Each number is 50 + 15 x the weight over its row's rms, rounded and kept within 0 to 99. Layers, rows and columns count from 0. The size before them is the row's rms in percent of the matrix's.

# layer 6 MLP down, 512x3072, rms 0.136, rows 0-54, columns 1664-1791
101:64 41 66 36 56 75 31 37 46 57 42 49 53 37 40 62 67 53 34 53 46 39 69 67 26 37 39 65 55 56 31 42 45 56 62 37 51 58 51 56 51 54 53 48 69 44 22 27 53 80 42 60 65 74 53 62 58 58 71 50 63 56 53 51 58 57 27 60 38 53 45 49 47 42 27 42 51 59 56 48 62 69 54 64 50 46 42 29 68 48 21 35 37 48 37 54 63 42 61 70 23 60 49 42 63 55 36 54 42 70 61 58 57 49 64 71 32 32 56 57 78 27 62 44 46 46 84 49
116:65 56 34 74 36 52 35 57 69 50 60 46 52 36 74 50 61 52 79 60 68 33 45 50 61 44 41 27 36 61 63 42 45 43 40 29 41 66 37 46 34 60 54 41 69 47 47 42 60 57 58 48 30 27 64 35 54 60 49 57 51 64 67 53 37 39 41 74 46 47 41 52 47 58 49 56 57 53 41 00 42 23 62 43 59 54 34 42 29 46 52 63 65 59 43 68 54 39 48 42 63 36 67 50 53 59 40 38 51 49 73 63 59 58 54 82 65 89 56 38 55 84 49 23 54 53 80 63
105:30 77 35 67 30 47 64 52 58 30 75 32 09 55 24 35 39 42 66 30 65 47 53 38 44 37 21 87 41 24 63 02 43 78 39 62 52 21 49 25 41 50 43 58 60 20 62 38 30 58 35 29 67 49 56 59 62 37 63 61 31 52 59 61 67 25 65 25 19 40 76 38 63 64 62 55 54 43 48 44 63 68 52 74 30 66 35 71 35 32 41 33 40 41 24 77 42 58 19 40 30 76 52 23 71 40 47 29 66 65 52 51 55 51 54 55 57 55 63 47 51 44 38 64 54 49 43 65
097:47 61 44 40 37 35 57 74 40 43 33 43 42 50 67 56 36 65 57 49 42 30 67 54 65 55 57 59 30 49 32 37 53 51 34 53 43 40 51 53 64 68 43 62 55 34 47 31 32 82 57 37 74 32 36 43 35 53 54 59 48 58 39 40 66 34 70 64 57 52 33 51 69 39 56 28 41 55 40 48 50 75 51 74 62 45 31 67 62 46 46 64 39 62 60 60 52 70 49 63 42 54 54 38 52 45 42 45 49 25 53 31 41 64 54 43 36 70 51 82 70 67 41 35 45 53 51 59
099:32 28 55 48 55 60 31 69 57 50 26 81 48 32 62 79 66 11 34 51 45 65 64 35 55 29 69 45 62 43 51 50 68 47 02 31 49 36 69 49 48 75 47 40 44 56 79 63 74 85 47 48 51 50 11 58 64 58 47 84 66 38 51 37 74 34 57 49 72 55 29 49 20 60 53 80 53 43 43 41 38 47 26 47 10 62 68 48 41 26 65 41 32 61 37 20 44 51 66 40 53 55 54 35 22 35 45 44 55 63 55 51 56 39 53 18 42 63 56 43 69 84 37 69 42 43 50 44
100:66 29 47 37 65 42 43 33 66 74 41 72 57 33 52 41 36 62 68 54 54 71 56 51 35 55 59 54 48 54 58 60 64 13 56 60 47 60 63 62 59 48 74 51 71 71 35 57 66 37 45 57 54 38 55 69 63 47 72 33 64 44 62 68 73 55 54 51 80 48 45 33 82 70 26 49 55 33 40 35 45 60 27 37 35 60 63 64 59 21 48 61 47 57 28 55 59 59 31 74 42 65 50 59 32 34 65 08 59 29 63 26 61 55 48 75 59 88 45 21 59 32 25 88 60 43 60 67
095:48 48 38 50 45 49 34 68 48 65 35 64 39 40 43 22 31 27 45 42 59 73 51 57 60 64 57 53 53 50 39 55 51 73 58 41 20 48 20 48 51 72 39 30 56 71 34 47 43 36 21 71 42 38 56 43 60 54 29 64 45 75 36 52 59 34 40 37 43 45 48 31 52 38 77 81 29 63 57 75 71 45 48 57 65 68 28 54 55 42 55 50 63 52 57 29 41 62 45 57 55 47 65 64 53 27 54 51 50 59 43 32 36 75 53 35 40 60 52 38 05 38 57 50 31 89 44 47
101:46 47 18 57 69 48 43 40 30 82 52 47 73 58 31 34 55 23 69 66 52 66 66 34 51 84 36 27 52 49 88 42 36 77 46 43 27 71 59 59 45 78 56 50 68 26 58 55 46 68 40 68 69 58 58 32 24 21 46 24 39 72 30 66 34 32 39 44 41 43 22 56 75 44 54 24 49 63 42 61 62 77 64 73 50 32 12 30 53 77 25 55 54 45 75 42 51 54 20 54 47 66 60 49 48 59 59 45 56 48 34 79 73 44 35 66 84 42 18 52 68 44 52 32 56 73 79 51
098:40 61 57 55 60 38 73 40 56 33 75 44 55 34 58 73 65 55 45 37 51 30 50 47 33 57 35 49 32 33 42 62 47 56 63 57 39 60 73 18 55 40 65 55 63 75 57 78 74 56 25 37 27 37 57 65 43 34 33 56 46 38 56 58 56 61 60 36 57 23 44 55 61 31 83 60 67 41 64 28 58 39 55 50 38 43 62 42 49 31 71 35 64 38 34 66 65 41 57 49 31 14 60 58 55 43 38 47 53 49 19 45 77 34 45 49 44 60 51 61 35 35 40 47 44 86 38 64
101:54 39 73 53 65 48 71 24 73 45 38 26 54 45 52 39 20 44 43 41 43 40 86 68 77 35 58 64 60 51 42 71 59 32 43 31 76 29 67 68 45 66 58 17 55 39 46 64 82 59 48 45 30 48 41 70 54 52 44 66 64 29 74 41 47 50 62 39 60 63 53 49 65 71 66 49 46 72 38 65 35 64 56 65 49 20 43 52 55 30 66 45 31 37 53 81 28 28 41 51 42 67 56 68 53 34 38 84 33 52 45 54 32 69 38 31 70 54 50 35 47 54 36 41 61 35 54 77
105:52 51 34 14 36 61 67 38 48 26 61 57 30 80 42 46 48 16 46 51 75 34 51 32 32 70 67 41 43 50 32 55 50 70 33 54 56 52 48 36 37 30 31 72 61 51 32 29 33 47 40 39 72 46 26 61 46 59 47 51 53 66 55 25 52 48 49 37 69 28 62 45 58 08 47 52 72 19 35 34 23 47 37 84 70 20 47 60 43 31 17 54 65 54 35 27 43 58 48 22 52 67 52 56 60 95 31 67 81 31 67 38 68 37 38 51 83 30 51 63 38 57 37 26 66 59 26 49
103:55 31 48 35 52 45 28 61 55 61 47 59 48 24 43 42 52 49 57 46 81 37 25 50 53 51 50 56 42 40 59 41 41 29 48 40 50 58 68 29 62 29 43 54 20 66 44 32 44 49 55 50 52 45 33 23 49 69 45 45 64 46 49 44 47 41 84 68 32 62 48 39 46 50 55 61 32 45 46 40 54 20 65 48 10 64 44 66 48 66 36 38 30 68 50 59 44 50 24 72 46 62 53 31 39 49 65 28 44 48 53 36 44 70 44 21 37 22 59 44 55 42 62 74 46 35 85 56
098:56 76 45 01 99 41 58 71 67 50 46 32 47 71 37 32 58 39 56 47 70 82 50 36 52 55 68 79 63 40 30 54 44 68 66 22 54 44 65 35 39 58 66 37 32 63 53 49 56 46 63 33 63 49 52 58 24 49 58 49 54 38 50 54 60 45 63 51 63 52 17 62 47 18 51 49 48 67 38 34 43 78 57 57 38 39 47 51 57 41 61 64 00 53 43 30 34 68 42 45 74 60 43 72 58 38 53 38 62 83 51 49 81 61 58 63 46 53 47 72 36 57 68 38 58 28 49 33
100:38 44 36 48 50 25 59 53 52 46 62 56 58 72 49 51 19 38 54 41 58 51 55 46 41 40 40 48 66 63 61 40 57 63 44 53 47 71 58 45 38 56 41 33 65 50 53 30 49 82 63 48 43 37 85 36 64 51 63 28 55 39 45 56 44 66 59 50 49 28 36 42 73 51 47 63 40 41 45 58 67 57 58 73 26 30 30 67 52 63 25 47 38 52 49 90 38 48 54 49 54 68 52 53 65 61 28 42 45 59 56 52 72 87 40 63 43 47 41 48 64 51 28 39 28 55 51 57
100:72 43 69 49 29 48 56 72 36 53 38 49 34 39 55 51 66 42 54 54 15 14 74 41 83 36 50 45 59 60 40 28 62 46 29 38 38 21 85 54 64 45 59 43 47 48 22 88 73 30 57 47 46 45 53 37 39 67 30 84 22 37 43 55 41 59 56 34 18 23 57 20 36 64 73 58 23 42 47 50 50 47 39 17 60 52 62 78 29 38 04 72 58 28 46 49 61 45 50 70 76 30 34 52 42 50 47 48 16 63 16 49 44 50 58 54 38 63 40 58 66 65 51 63 46 23 21 54
093:32 35 24 37 73 82 68 43 62 87 29 48 35 69 63 50 47 53 62 60 55 68 49 60 69 11 46 71 54 57 71 48 46 75 70 74 54 46 48 55 36 61 73 33 50 60 78 35 34 52 41 49 57 56 44 39 52 64 53 54 51 74 16 61 88 32 53 40 71 33 32 54 38 19 36 41 47 51 72 58 70 62 14 54 28 43 31 55 67 64 46 42 82 53 51 38 55 62 70 81 68 57 65 39 67 41 56 33 83 76 39 69 57 47 29 34 41 25 47 39 18 65 47 31 25 35 55 27
105:54 45 48 32 52 57 67 52 83 67 54 59 43 60 40 58 49 43 93 47 40 56 42 40 41 53 51 72 84 73 49 41 21 64 51 56 51 75 47 63 59 43 35 50 74 25 54 33 56 62 49 46 43 55 45 72 77 46 44 40 54 60 47 33 38 33 59 65 64 37 44 61 38 45 43 66 42 62 08 36 45 46 66 53 53 28 35 65 60 56 49 53 43 52 30 37 63 57 44 37 46 62 60 49 36 79 52 66 39 72 27 74 26 27 52 46 35 62 59 50 94 52 24 61 56 48 28 54
107:58 50 41 41 68 60 48 53 55 59 41 49 12 47 67 89 40 69 69 14 54 31 49 52 00 61 64 46 53 63 79 30 40 38 47 44 32 51 34 41 45 37 32 61 43 20 49 28 49 75 59 21 48 72 34 33 54 61 54 18 25 46 44 41 49 47 33 45 50 68 69 53 82 50 53 72 27 47 33 11 60 71 46 55 57 43 49 37 74 62 47 33 47 77 59 64 54 74 69 29 60 56 38 41 36 51 35 47 55 47 55 67 71 47 34 44 51 25 42 46 67 55 32 26 50 61 54 46
097:62 35 24 53 49 69 33 70 45 39 62 62 48 60 51 26 73 56 66 40 52 67 39 46 88 49 53 63 60 31 57 29 68 49 65 41 32 33 59 45 61 55 47 45 53 44 19 48 63 36 69 70 37 52 70 84 43 56 51 56 25 37 50 21 59 74 66 40 60 53 52 50 21 63 63 41 75 19 82 43 87 67 31 76 64 47 46 56 69 19 53 48 34 12 54 38 66 38 51 61 39 63 68 59 80 46 71 50 87 55 39 64 51 56 55 36 50 30 69 51 39 34 58 63 33 53 79 78
100:59 59 59 46 67 45 36 56 54 47 84 68 45 47 20 37 56 54 35 56 53 63 42 23 48 65 28 57 61 69 52 59 63 33 40 40 49 38 73 42 60 38 55 30 36 62 85 49 46 35 21 65 52 38 58 92 69 42 66 42 75 60 44 79 57 79 69 55 58 36 57 69 53 46 55 43 64 45 84 41 23 42 58 45 36 57 76 37 32 34 58 80 48 36 42 81 53 44 40 57 32 66 41 43 26 54 33 56 66 52 41 28 51 62 54 48 66 40 38 36 52 29 81 39 63 53 43 47
103:60 59 22 49 60 31 70 31 51 36 37 61 54 38 89 55 40 45 46 70 41 28 47 48 64 33 38 13 55 73 17 39 15 39 30 54 39 71 50 30 83 61 48 55 43 58 68 39 47 36 37 32 39 68 54 60 32 65 48 47 36 46 60 25 43 46 23 47 55 50 60 52 30 45 89 63 30 85 39 41 71 48 60 59 29 53 46 30 38 78 53 59 57 30 60 53 48 44 63 42 32 45 28 54 21 31 59 59 47 14 52 51 35 71 58 47 71 41 22 43 48 50 59 48 55 57 68 63
099:47 74 29 36 20 81 54 70 76 26 59 53 53 79 48 59 71 68 54 36 34 59 57 28 48 41 43 45 34 39 68 67 41 52 33 55 31 32 44 50 73 62 54 52 39 28 43 41 49 35 44 56 43 58 74 34 51 58 54 34 52 28 44 50 47 49 19 44 56 36 34 51 57 71 89 25 75 47 64 60 37 39 39 68 69 36 36 50 72 66 79 74 37 48 34 24 41 55 49 43 68 45 41 64 30 50 47 89 25 84 64 32 13 43 38 60 60 57 40 42 55 79 62 19 48 45 46 52
100:32 40 40 40 39 43 47 39 28 37 43 51 37 31 52 59 49 56 49 39 61 46 40 63 59 38 61 11 60 41 56 36 46 21 59 64 55 19 38 56 43 48 56 76 86 50 43 64 63 66 41 66 50 32 39 24 81 45 54 52 59 42 60 39 26 38 39 48 15 39 38 33 33 39 42 42 49 93 24 57 79 46 47 40 47 55 24 46 45 57 57 67 83 21 49 73 08 53 46 45 71 39 21 34 57 60 58 71 95 60 35 36 68 44 28 37 35 26 69 96 68 45 39 46 69 69 62 36
098:50 56 33 63 39 90 45 64 43 66 54 25 61 61 70 64 37 41 44 58 57 50 51 66 37 55 71 34 34 33 20 63 51 62 40 24 47 39 49 63 61 33 51 44 77 57 58 44 40 63 68 70 38 64 59 32 56 79 65 48 48 58 71 40 45 43 24 41 31 57 57 66 31 59 59 47 43 46 29 11 85 61 69 47 48 59 42 43 39 59 49 04 43 42 39 70 66 77 43 36 42 35 07 22 30 69 30 33 60 49 55 55 51 51 75 27 35 66 52 48 85 41 68 61 69 51 74 41
102:43 38 61 44 47 68 56 70 77 16 46 74 45 53 35 72 61 55 79 48 37 49 45 48 47 32 49 52 14 58 67 43 81 28 29 57 38 38 25 40 35 49 62 31 54 49 63 93 58 66 62 51 71 54 38 56 67 52 22 43 44 47 73 38 42 92 46 63 33 50 47 52 46 44 42 60 41 55 52 69 33 47 52 34 41 64 41 33 53 50 52 58 54 30 52 73 56 46 39 41 38 64 51 35 73 39 34 33 35 37 55 46 66 64 58 67 55 49 44 70 81 53 41 47 74 62 50 67
105:60 65 64 25 51 62 53 52 43 51 36 66 46 71 67 51 49 65 46 72 72 68 33 53 43 46 55 45 43 39 17 33 49 52 39 37 53 83 41 39 33 39 48 63 78 36 27 41 14 46 62 60 65 54 48 71 47 29 46 73 45 60 52 60 60 58 37 39 52 54 39 64 27 33 24 49 51 52 85 46 44 71 41 70 52 74 99 52 33 33 40 50 65 63 69 54 36 51 38 49 62 52 47 58 39 40 57 60 72 61 58 65 73 47 23 64 32 50 29 57 43 38 60 69 50 52 36 32
099:63 95 21 65 67 41 39 31 70 63 47 52 56 56 66 49 56 46 42 59 54 26 51 69 60 48 59 35 18 54 21 55 69 50 67 34 30 63 67 60 20 62 44 70 43 64 60 56 51 61 41 51 34 52 89 49 36 58 37 41 51 51 56 29 36 48 35 49 19 64 42 65 80 60 37 73 62 52 57 32 77 51 61 72 35 25 84 58 51 57 30 55 32 31 45 60 32 62 57 55 27 48 47 56 31 58 51 53 30 24 32 45 60 59 55 88 52 49 47 49 44 73 44 34 45 32 61 48
102:62 36 42 44 80 72 54 60 45 50 70 39 46 50 41 78 74 71 66 50 47 59 46 74 47 49 49 65 67 51 52 16 58 88 31 50 58 37 63 67 32 44 55 69 33 54 49 47 52 60 51 44 51 49 64 25 47 18 49 69 58 54 58 66 39 32 33 50 66 45 59 86 75 72 56 35 44 49 68 50 17 61 43 32 40 59 42 76 53 42 46 72 44 45 47 48 51 39 42 35 65 57 81 41 15 49 60 76 70 52 50 37 42 70 63 62 56 34 46 29 74 56 39 51 49 74 78 36
098:53 44 48 50 63 37 53 69 58 53 42 62 37 60 24 70 60 27 43 30 57 83 44 72 64 66 53 26 45 57 52 47 28 57 48 52 44 46 84 46 34 36 76 65 67 61 34 37 33 39 70 53 56 28 49 44 48 13 40 75 56 34 42 47 59 59 62 27 55 66 54 45 63 45 33 51 84 22 43 38 41 69 36 37 76 54 60 77 78 48 32 65 60 49 38 49 50 48 37 38 42 58 31 52 69 87 59 47 35 57 58 59 49 30 41 22 66 55 46 40 64 52 39 76 53 45 41 65
102:71 48 29 57 68 39 49 66 67 55 53 64 50 28 38 30 20 53 08 51 43 40 62 58 52 13 37 34 46 44 39 43 59 37 43 84 36 85 65 19 59 47 59 65 58 36 14 41 47 35 36 51 78 48 59 46 56 60 68 29 80 70 39 43 32 09 34 46 13 26 50 42 60 58 41 57 40 20 21 47 29 34 49 47 60 23 75 31 27 49 40 35 39 24 61 55 49 70 29 38 53 53 30 51 58 33 49 52 60 59 35 51 53 59 42 74 49 45 63 64 58 46 56 63 41 47 38 22
095:57 52 27 52 66 53 62 56 52 56 62 46 37 54 69 69 66 68 69 56 42 42 69 62 51 64 74 44 66 57 53 48 59 38 27 57 50 42 50 45 36 71 65 45 60 32 37 58 28 48 39 47 33 64 66 42 45 43 62 44 58 62 53 38 31 61 69 61 62 54 49 47 40 18 47 49 56 52 26 38 73 62 75 47 55 33 46 25 59 57 47 59 55 64 43 58 41 39 27 43 61 46 53 43 54 56 55 56 82 58 63 42 26 63 45 71 55 36 31 46 42 77 26 45 56 47 56 45
098:36 47 32 26 26 61 48 74 37 73 57 61 42 46 53 14 49 48 65 55 47 46 71 54 67 46 68 53 85 53 53 54 47 48 56 41 60 49 40 70 54 53 49 60 40 59 55 59 37 52 51 24 51 21 35 54 39 49 35 66 46 49 51 58 42 70 64 61 60 69 81 35 55 90 67 61 23 38 45 75 46 50 67 27 52 44 69 44 72 70 52 85 32 18 49 46 42 41 56 49 49 55 39 57 64 34 47 27 57 65 39 58 56 59 49 39 55 44 51 43 70 31 31 48 53 48 35 22
097:68 62 17 58 44 42 33 60 32 30 71 73 58 58 43 48 40 58 57 28 31 64 57 38 53 74 44 63 33 50 42 61 36 50 53 67 55 13 27 27 48 69 41 47 43 51 43 65 64 43 42 58 28 82 39 58 75 58 41 47 50 49 67 66 85 46 61 54 65 57 54 62 68 43 52 47 48 65 28 48 64 30 29 51 45 32 38 36 53 20 50 59 39 42 55 53 36 64 52 50 50 41 56 43 57 45 27 42 46 34 66 21 52 73 70 42 51 52 42 58 58 52 50 68 57 48 65 27
104:63 24 34 43 67 68 40 50 44 39 13 49 21 52 38 59 60 36 64 73 60 87 45 64 42 67 37 51 71 63 46 54 54 19 72 57 48 70 53 54 51 47 08 60 14 67 63 42 51 31 44 48 73 50 57 35 55 41 38 12 59 47 72 18 56 64 85 47 51 75 37 61 66 60 50 49 74 41 51 50 28 19 58 59 15 66 54 62 51 38 47 44 57 54 35 62 53 52 73 45 74 44 51 61 42 57 20 48 32 27 47 55 44 42 60 59 45 38 48 60 33 53 72 28 63 12 53 53
097:60 39 73 67 56 44 32 55 79 41 19 49 47 49 54 63 82 28 63 54 58 33 38 37 35 52 59 45 54 36 56 28 32 06 63 24 62 31 64 44 59 38 46 86 58 77 27 68 73 44 26 41 66 47 33 24 45 74 56 64 71 42 55 44 50 66 45 74 45 52 48 61 20 40 39 35 34 61 61 32 57 35 77 53 60 44 64 40 28 20 67 56 40 42 62 47 28 39 57 48 48 51 51 42 50 47 56 54 44 58 47 81 60 46 65 56 58 39 58 37 71 44 58 62 60 52 42 27
101:56 41 60 63 23 48 67 57 73 27 61 50 76 42 32 79 72 30 51 65 68 60 89 84 39 57 42 45 42 58 51 57 85 51 37 59 32 75 35 35 57 47 56 69 67 56 26 48 39 67 54 41 72 55 42 15 56 61 48 69 73 25 60 58 40 63 25 64 41 47 45 22 44 58 58 52 64 39 25 68 39 75 31 84 51 28 63 63 37 58 29 31 44 72 32 62 58 44 60 55 62 49 08 65 45 37 72 40 53 51 66 62 53 56 15 55 63 56 36 32 64 51 25 60 85 48 72 53
096:56 62 47 29 42 69 49 29 46 17 74 22 31 66 55 50 37 64 61 80 61 52 49 63 71 44 36 37 50 35 37 31 51 78 99 51 47 38 58 38 58 52 38 60 67 49 62 45 49 58 48 78 53 19 24 36 62 54 45 51 22 50 55 41 60 39 76 56 47 42 37 62 73 61 41 48 55 57 65 56 39 69 58 46 54 59 47 56 44 64 28 50 68 42 55 49 42 55 65 67 56 41 39 63 52 61 24 78 33 52 59 28 62 34 62 80 56 41 53 31 45 21 28 73 67 58 52 38
098:47 24 27 36 72 55 67 75 82 52 40 46 72 48 50 53 66 16 49 56 35 14 71 29 38 34 68 15 45 44 34 41 68 55 25 46 53 36 50 46 41 59 64 58 62 43 38 54 54 32 35 52 58 54 54 47 55 26 29 35 71 57 58 15 41 79 36 51 64 55 47 51 36 74 99 13 74 70 49 57 66 50 43 45 42 66 57 70 52 40 62 52 76 82 46 24 64 44 61 52 45 57 35 41 39 51 58 50 59 48 32 61 54 57 35 66 34 48 50 51 47 56 23 60 44 52 62 47
096:44 65 53 31 32 68 56 22 51 48 52 62 45 23 48 58 36 32 48 67 18 44 62 63 40 66 63 51 52 23 53 52 44 49 52 67 59 31 43 60 52 51 22 57 51 79 60 69 27 51 48 62 46 72 44 77 41 39 48 71 63 60 43 55 21 62 51 24 56 54 38 58 47 67 46 59 50 47 56 75 46 57 59 51 87 55 46 40 62 48 63 61 56 57 49 45 56 62 41 38 40 38 50 47 93 46 28 79 39 70 38 46 52 45 19 31 73 53 49 73 41 56 43 32 51 63 40 47
100:63 61 82 77 47 19 47 44 46 34 46 47 26 54 41 42 68 48 46 51 41 64 69 77 84 19 38 60 80 40 59 40 65 61 50 64 28 58 52 69 30 53 77 53 43 90 32 47 51 43 58 43 63 78 54 52 71 52 36 35 60 50 45 77 64 66 65 70 34 35 58 66 25 77 69 19 64 29 42 40 57 50 44 48 33 39 55 75 59 53 46 51 35 49 64 49 71 40 42 52 33 46 38 34 55 35 26 58 55 70 16 33 44 60 58 47 49 63 33 48 42 49 48 53 62 56 68 30
099:56 26 41 33 33 73 74 46 59 61 48 61 47 43 43 54 52 24 51 56 56 56 36 43 72 39 50 68 63 80 74 52 70 45 39 26 35 38 48 50 45 75 51 28 77 49 35 43 26 41 37 30 70 57 58 33 54 45 28 52 34 59 51 34 29 63 53 56 22 41 54 57 56 76 46 52 15 50 57 65 36 79 49 87 77 42 66 78 55 79 24 39 40 68 59 71 73 41 55 52 32 53 37 39 40 31 55 51 44 42 59 58 54 58 58 74 58 50 52 37 60 49 51 61 65 45 43 54
096:25 34 20 38 33 74 67 43 44 43 31 38 59 66 39 72 43 71 54 44 63 56 56 41 67 42 66 54 73 52 54 42 61 28 38 58 31 30 60 21 70 45 45 65 73 36 48 66 46 34 53 29 48 60 41 62 56 61 76 70 26 40 14 46 56 52 61 48 60 57 52 44 55 40 35 57 30 38 30 55 50 23 53 35 64 52 68 75 85 56 58 64 64 49 37 78 29 47 51 52 44 22 55 38 39 57 41 78 35 32 43 50 58 56 57 37 31 63 36 25 60 38 53 52 56 75 46 52
099:65 40 72 43 49 47 37 22 64 76 39 49 30 94 51 43 62 55 67 60 44 76 48 55 35 64 38 54 38 26 58 26 48 36 46 60 60 37 44 41 44 33 53 29 30 50 45 62 77 62 53 41 32 44 43 41 44 65 43 63 87 69 38 39 53 37 57 41 50 54 47 63 50 51 41 17 59 34 59 53 38 38 30 40 72 67 37 38 43 42 57 48 23 55 21 29 52 65 64 33 35 34 72 58 39 35 31 56 27 45 55 31 27 43 25 35 10 64 56 31 59 57 40 39 34 46 70 76
102:14 53 67 49 45 39 64 48 49 61 44 36 44 62 70 20 61 53 47 39 27 16 71 54 56 41 23 21 58 63 67 44 48 43 35 47 45 59 70 39 58 59 68 53 47 46 56 44 50 53 73 50 67 53 70 36 33 65 55 72 43 34 67 32 38 29 36 56 56 51 39 77 44 50 62 18 52 47 09 71 53 61 73 74 51 43 54 36 56 68 39 48 30 67 38 57 55 33 88 37 62 60 54 57 55 63 37 76 41 59 18 45 26 20 56 63 84 55 64 60 44 15 58 37 57 49 49 69
102:69 27 34 16 64 61 70 75 33 42 40 60 50 45 50 60 55 60 84 59 54 81 65 65 37 63 69 54 69 49 65 60 78 33 68 55 32 42 52 42 27 71 72 24 30 41 62 51 48 19 55 25 53 91 51 26 55 65 42 18 44 71 42 49 40 40 52 43 55 54 35 43 74 41 67 52 56 39 51 54 37 46 70 60 57 81 80 52 38 47 23 48 56 48 65 52 41 59 60 47 52 50 43 38 61 45 42 40 44 60 40 62 22 66 37 33 57 48 64 48 51 48 74 15 69 61 32 55
094:37 64 53 38 41 70 44 49 43 48 32 66 40 48 28 40 59 62 41 53 51 47 51 55 31 68 48 62 57 48 55 53 80 55 57 28 24 32 82 35 75 52 15 25 54 61 46 77 50 75 67 45 51 56 33 40 66 45 55 41 39 62 61 77 52 49 25 48 56 65 34 44 53 59 61 70 34 15 27 41 35 30 35 52 23 26 54 34 42 52 25 81 57 36 51 23 50 80 47 35 35 55 60 50 47 59 17 48 55 54 51 65 51 51 63 81 46 26 69 48 57 36 47 80 39 37 68 44
095:70 44 82 48 55 62 31 37 53 51 62 44 41 60 69 61 78 16 55 42 62 42 55 50 44 55 65 53 39 40 37 46 41 77 99 44 47 47 82 45 38 37 58 65 40 41 70 59 54 39 59 81 23 40 63 39 51 23 36 52 42 41 67 61 67 51 49 15 66 57 66 57 56 49 35 71 69 42 34 53 61 60 54 35 46 24 49 36 61 45 58 68 44 65 67 27 57 39 60 53 42 43 40 62 39 58 55 61 33 25 59 46 76 75 51 39 24 76 65 95 34 48 61 53 54 45 65 61
100:23 33 63 46 31 23 48 59 41 35 45 23 68 29 69 52 21 38 40 55 43 17 33 64 57 62 82 54 40 61 49 72 75 35 32 52 48 50 72 31 52 39 59 60 82 65 47 71 77 35 60 65 49 64 48 35 26 22 70 66 52 28 38 66 46 44 42 32 52 49 41 62 52 56 61 41 44 46 72 67 39 55 51 56 23 54 88 70 35 47 47 48 54 30 41 55 37 65 45 51 38 44 64 38 35 57 46 36 38 47 49 40 46 57 69 46 45 76 49 25 26 74 52 55 44 56 59 34
100:32 31 39 57 64 31 51 50 40 46 35 52 52 23 20 66 25 33 61 46 48 45 59 45 67 47 50 69 87 26 66 25 60 71 71 41 31 48 32 36 41 60 60 45 27 38 51 44 31 16 43 56 41 49 34 48 55 28 28 63 36 47 67 38 66 58 40 54 42 44 63 47 69 58 41 38 50 11 34 90 71 41 30 43 41 40 52 70 62 41 53 07 69 52 56 40 53 57 60 58 36 56 55 60 59 72 49 75 46 56 70 47 38 45 65 53 47 58 56 53 67 41 23 44 44 56 53 30
101:67 35 52 61 50 36 21 20 49 53 52 47 63 79 66 10 43 45 68 30 52 33 20 36 26 13 35 63 46 30 64 48 46 45 43 36 29 58 38 41 40 49 33 75 51 72 58 55 61 66 67 35 78 33 58 67 50 31 44 74 49 40 65 43 56 51 57 24 59 56 62 46 34 37 73 64 18 51 37 40 57 42 42 55 60 64 37 29 56 44 46 54 44 23 41 41 24 55 60 57 00 54 58 28 28 46 54 51 45 33 49 68 49 47 44 44 45 19 75 43 32 63 78 78 50 40 67 70
103:62 55 69 42 66 52 44 54 52 41 60 62 67 43 33 45 68 36 54 68 51 44 56 68 47 48 67 43 45 34 61 67 25 50 69 49 33 57 66 57 54 44 41 51 67 72 55 57 56 54 34 43 58 43 46 55 65 60 33 09 38 28 54 58 73 43 44 50 61 54 69 38 38 24 34 59 48 32 46 38 61 40 39 42 40 69 47 40 54 56 61 46 45 26 51 55 43 56 45 63 33 30 66 50 37 19 50 71 52 55 42 50 51 52 69 48 47 32 52 53 56 45 46 46 43 36 25 54
097:61 66 60 52 42 39 78 60 94 47 36 34 51 56 47 54 41 45 60 67 59 71 63 66 59 32 60 34 49 56 61 16 37 69 48 73 68 37 26 59 43 71 52 50 57 59 55 62 50 47 67 33 39 72 53 39 29 92 68 51 08 23 26 41 53 37 27 48 89 47 68 62 54 45 66 48 62 23 50 76 63 43 49 62 78 50 35 76 40 65 67 44 56 59 57 39 40 27 71 66 37 48 43 19 50 57 67 51 40 42 40 42 48 42 77 51 50 57 80 61 37 72 49 39 45 63 81 57
101:34 41 60 27 71 40 56 51 40 47 35 40 44 36 71 42 38 52 29 53 18 69 76 57 49 54 20 33 42 53 67 34 58 49 65 63 60 44 60 52 60 64 42 17 25 44 80 71 48 70 52 66 47 42 74 53 39 36 70 65 66 59 45 66 39 32 29 42 42 73 41 90 51 60 75 70 37 66 69 44 30 53 39 40 58 48 46 28 21 32 79 54 54 39 46 36 54 62 20 68 33 45 55 74 45 60 31 57 45 64 25 47 47 55 44 36 37 58 43 58 59 17 52 24 40 37 54 83
095:57 20 61 51 13 59 40 67 62 53 42 41 23 47 44 40 48 58 47 40 20 73 29 28 38 84 43 66 40 50 40 48 60 63 13 60 59 70 12 59 78 44 59 34 64 15 25 09 73 74 44 09 15 51 56 55 65 62 68 69 62 50 85 62 42 50 48 32 52 12 22 54 76 43 50 28 68 51 36 46 27 15 52 38 74 29 67 28 52 29 54 51 36 65 43 40 53 26 34 36 70 52 58 57 51 36 51 38 57 50 45 62 44 73 43 70 52 47 33 76 47 43 39 50 51 51 68 56
104:61 50 56 49 56 50 55 66 47 13 48 42 62 51 61 64 63 53 54 21 26 32 29 54 45 57 57 55 41 52 65 46 35 59 36 65 51 62 46 69 34 55 53 36 29 57 24 21 19 69 46 49 64 48 39 55 48 37 47 26 81 25 32 36 64 48 58 76 37 55 39 30 43 61 59 50 57 56 77 43 53 45 52 83 40 48 70 41 17 40 74 25 55 50 33 23 62 50 42 46 82 46 70 28 69 28 52 46 58 45 54 59 52 58 30 42 12 38 21 50 48 29 26 41 58 36 33 50